Weights of a small transformer language model.
Size: 11 layers, width 320, 5 heads of 64, MLP 1280 tanh GELU, vocabulary 21220, 20.4M parameters.
Training: a variant of Muon for these matrices, 1103M tokens, 8416 steps.
Each number is 50 + 15 x the weight over its row's rms, rounded and kept within 0 to 99. Layers, rows and columns count from 0. The size before them is the row's rms in percent of the matrix's.

# layer 3 MLP up, 1280x320, rms 0.111, rows 176-184, columns 0-159
103:59 35 61 47 53 40 63 67 69 33 38 66 57 38 67 48 58 43 47 63 64 65 40 58 29 60 45 50 38 46 58 73 54 70 49 30 52 80 31 37 61 71 45 60 65 65 73 39 26 46 58 43 63 55 56 57 43 39 43 65 42 24 27 18 80 57 43 62 61 55 79 74 46 52 48 82 35 46 41 44 71 40 40 25 35 51 51 69 30 35 78 41 42 49 57 76 63 54 76 28 42 52 35 32 41 44 40 50 26 53 67 69 33 54 66 28 55 32 76 32 30 69 54 50 46 37 53 61 62 58 71 64 56 46 36 64 40 56 69 49 34 46 28 57 35 44 59 76 65 56 40 45 53 40 83 64 56 67 24 75
088:71 40 56 53 42 52 66 41 60 45 32 39 56 46 56 47 52 40 58 43 40 85 40 52 38 66 55 40 53 68 79 60 66 47 66 55 56 65 39 44 56 88 65 56 30 24 29 47 35 38 52 49 66 42 53 72 52 73 30 44 64 43 51 43 39 45 25 34 56 99 38 56 66 31 31 72 59 60 85 85 38 38 60 23 56 48 32 36 46 73 46 46 48 39 48 52 64 60 41 55 51 76 45 32 43 71 44 36 38 39 49 54 63 50 54 24 43 53 52 63 39 59 38 81 45 55 48 29 48 25 48 03 53 65 53 47 34 67 57 83 18 14 39 31 54 55 64 59 48 29 58 64 62 33 47 54 68 53 33 77
102:53 39 65 51 46 35 69 59 56 55 73 55 62 38 44 39 42 50 38 38 81 41 56 36 85 38 18 55 57 50 40 66 60 49 16 44 55 12 20 61 59 64 41 20 45 51 48 36 51 40 55 64 72 37 22 52 56 38 15 71 48 38 54 49 58 47 51 68 56 59 33 50 34 43 74 34 51 47 53 70 41 39 56 44 58 70 58 52 36 44 25 66 42 54 35 38 41 56 56 60 63 40 57 52 53 48 30 45 59 57 68 59 36 24 82 40 24 71 27 54 66 68 34 51 32 79 48 42 31 54 43 07 64 69 69 81 45 39 79 21 49 36 49 55 37 64 68 40 18 65 35 49 31 54 42 51 53 55 46 41
091:27 19 15 53 62 59 58 46 54 48 42 48 71 65 26 51 61 22 51 70 52 75 54 39 63 46 65 10 71 62 58 65 56 71 25 64 56 64 60 57 30 55 68 61 61 50 46 55 49 55 61 26 36 39 53 60 41 30 52 62 33 41 54 36 70 38 59 25 57 51 56 38 52 28 11 25 57 43 48 43 53 53 72 70 47 57 58 19 74 48 65 58 42 56 62 37 27 89 29 72 56 85 99 19 66 51 57 51 81 29 42 51 25 49 63 40 64 30 40 47 47 51 43 55 48 52 46 45 45 28 38 47 41 40 64 38 48 67 54 47 81 24 64 24 72 35 60 18 75 51 57 39 35 57 46 39 34 53 61 55
098:49 49 63 55 38 10 46 47 36 13 48 68 48 57 56 32 39 52 45 59 55 45 60 25 30 48 27 54 40 48 45 68 51 44 93 39 57 57 49 41 48 54 81 54 54 71 83 69 47 53 64 34 51 58 67 32 63 34 42 59 42 35 67 57 42 27 66 63 61 32 85 86 53 84 59 62 31 45 25 36 70 44 73 17 33 48 44 55 68 62 65 46 41 61 47 59 51 59 52 40 30 30 54 32 50 44 45 61 67 55 55 33 62 41 64 42 69 24 30 31 67 53 38 53 57 43 36 49 46 54 51 47 54 69 66 72 73 51 45 18 54 42 48 47 19 34 78 16 23 54 35 39 41 90 60 35 51 44 37 59
101:46 58 30 16 68 41 67 26 35 53 54 68 48 58 83 68 58 44 41 20 32 66 42 39 61 60 47 64 35 88 52 41 55 46 64 67 39 29 41 30 41 53 32 38 63 33 70 46 50 49 44 32 46 56 41 69 26 53 62 45 52 38 38 48 69 40 79 42 48 35 54 60 65 46 71 51 43 15 51 47 46 71 50 54 34 38 55 61 69 55 47 57 38 65 48 69 15 54 32 39 84 55 28 65 34 67 61 39 58 40 38 43 59 53 50 75 60 38 30 44 28 62 64 56 79 57 43 30 35 58 63 48 63 44 46 49 46 32 53 56 53 30 66 52 61 35 08 59 51 31 46 93 44 28 52 51 32 41 51 65
100:46 57 81 43 46 53 66 77 36 43 43 83 38 56 54 52 32 17 35 51 51 61 58 63 49 57 52 57 46 58 66 55 59 58 46 75 29 35 61 36 54 29 65 48 41 42 92 50 32 44 70 38 47 49 38 48 58 37 60 61 38 45 59 70 34 52 65 67 49 59 55 71 68 51 39 60 80 50 40 53 46 59 22 45 77 67 51 71 70 67 75 78 52 77 31 27 55 57 60 57 60 58 67 58 61 34 54 58 55 35 59 43 38 55 18 54 50 52 52 66 65 44 40 49 41 76 58 61 42 78 35 58 69 38 00 47 46 44 61 62 62 52 41 40 52 73 52 57 49 55 45 41 67 62 58 71 24 57 35 26
109:49 42 74 36 64 73 54 26 46 37 21 46 38 50 41 37 63 85 49 75 36 53 53 28 39 61 50 52 61 55 50 67 22 35 59 60 38 51 79 55 25 53 36 08 23 58 55 54 75 68 47 43 32 66 50 76 50 37 45 48 36 45 57 85 37 57 40 36 42 62 52 55 72 38 46 53 77 32 46 55 40 47 55 48 34 47 46 30 41 22 33 43 57 58 64 29 29 19 48 42 48 64 42 56 58 43 46 12 36 54 64 51 44 71 66 66 67 54 38 51 49 49 51 58 69 30 58 66 55 45 72 47 49 43 34 54 61 39 39 40 52 39 56 41 82 30 36 21 57 08 39 50 66 68 83 50 38 52 32 55
112:49 69 44 55 72 65 41 54 37 62 32 64 56 52 39 18 57 52 80 82 50 72 50 67 84 75 57 58 56 65 74 59 40 43 92 31 76 42 42 54 56 51 66 32 44 39 48 51 61 65 50 49 48 48 56 57 53 23 19 55 55 49 38 18 39 52 67 64 59 42 57 49 63 23 71 50 57 43 82 63 47 51 49 28 55 44 47 35 29 63 78 38 59 58 47 62 40 39 57 63 65 89 67 31 60 30 60 59 44 26 80 74 30 51 24 46 59 10 51 65 39 29 51 43 40 52 38 68 76 48 85 53 53 36 30 80 49 37 43 77 46 60 37 61 51 29 56 35 60 38 37 58 62 52 47 38 57 51 33 49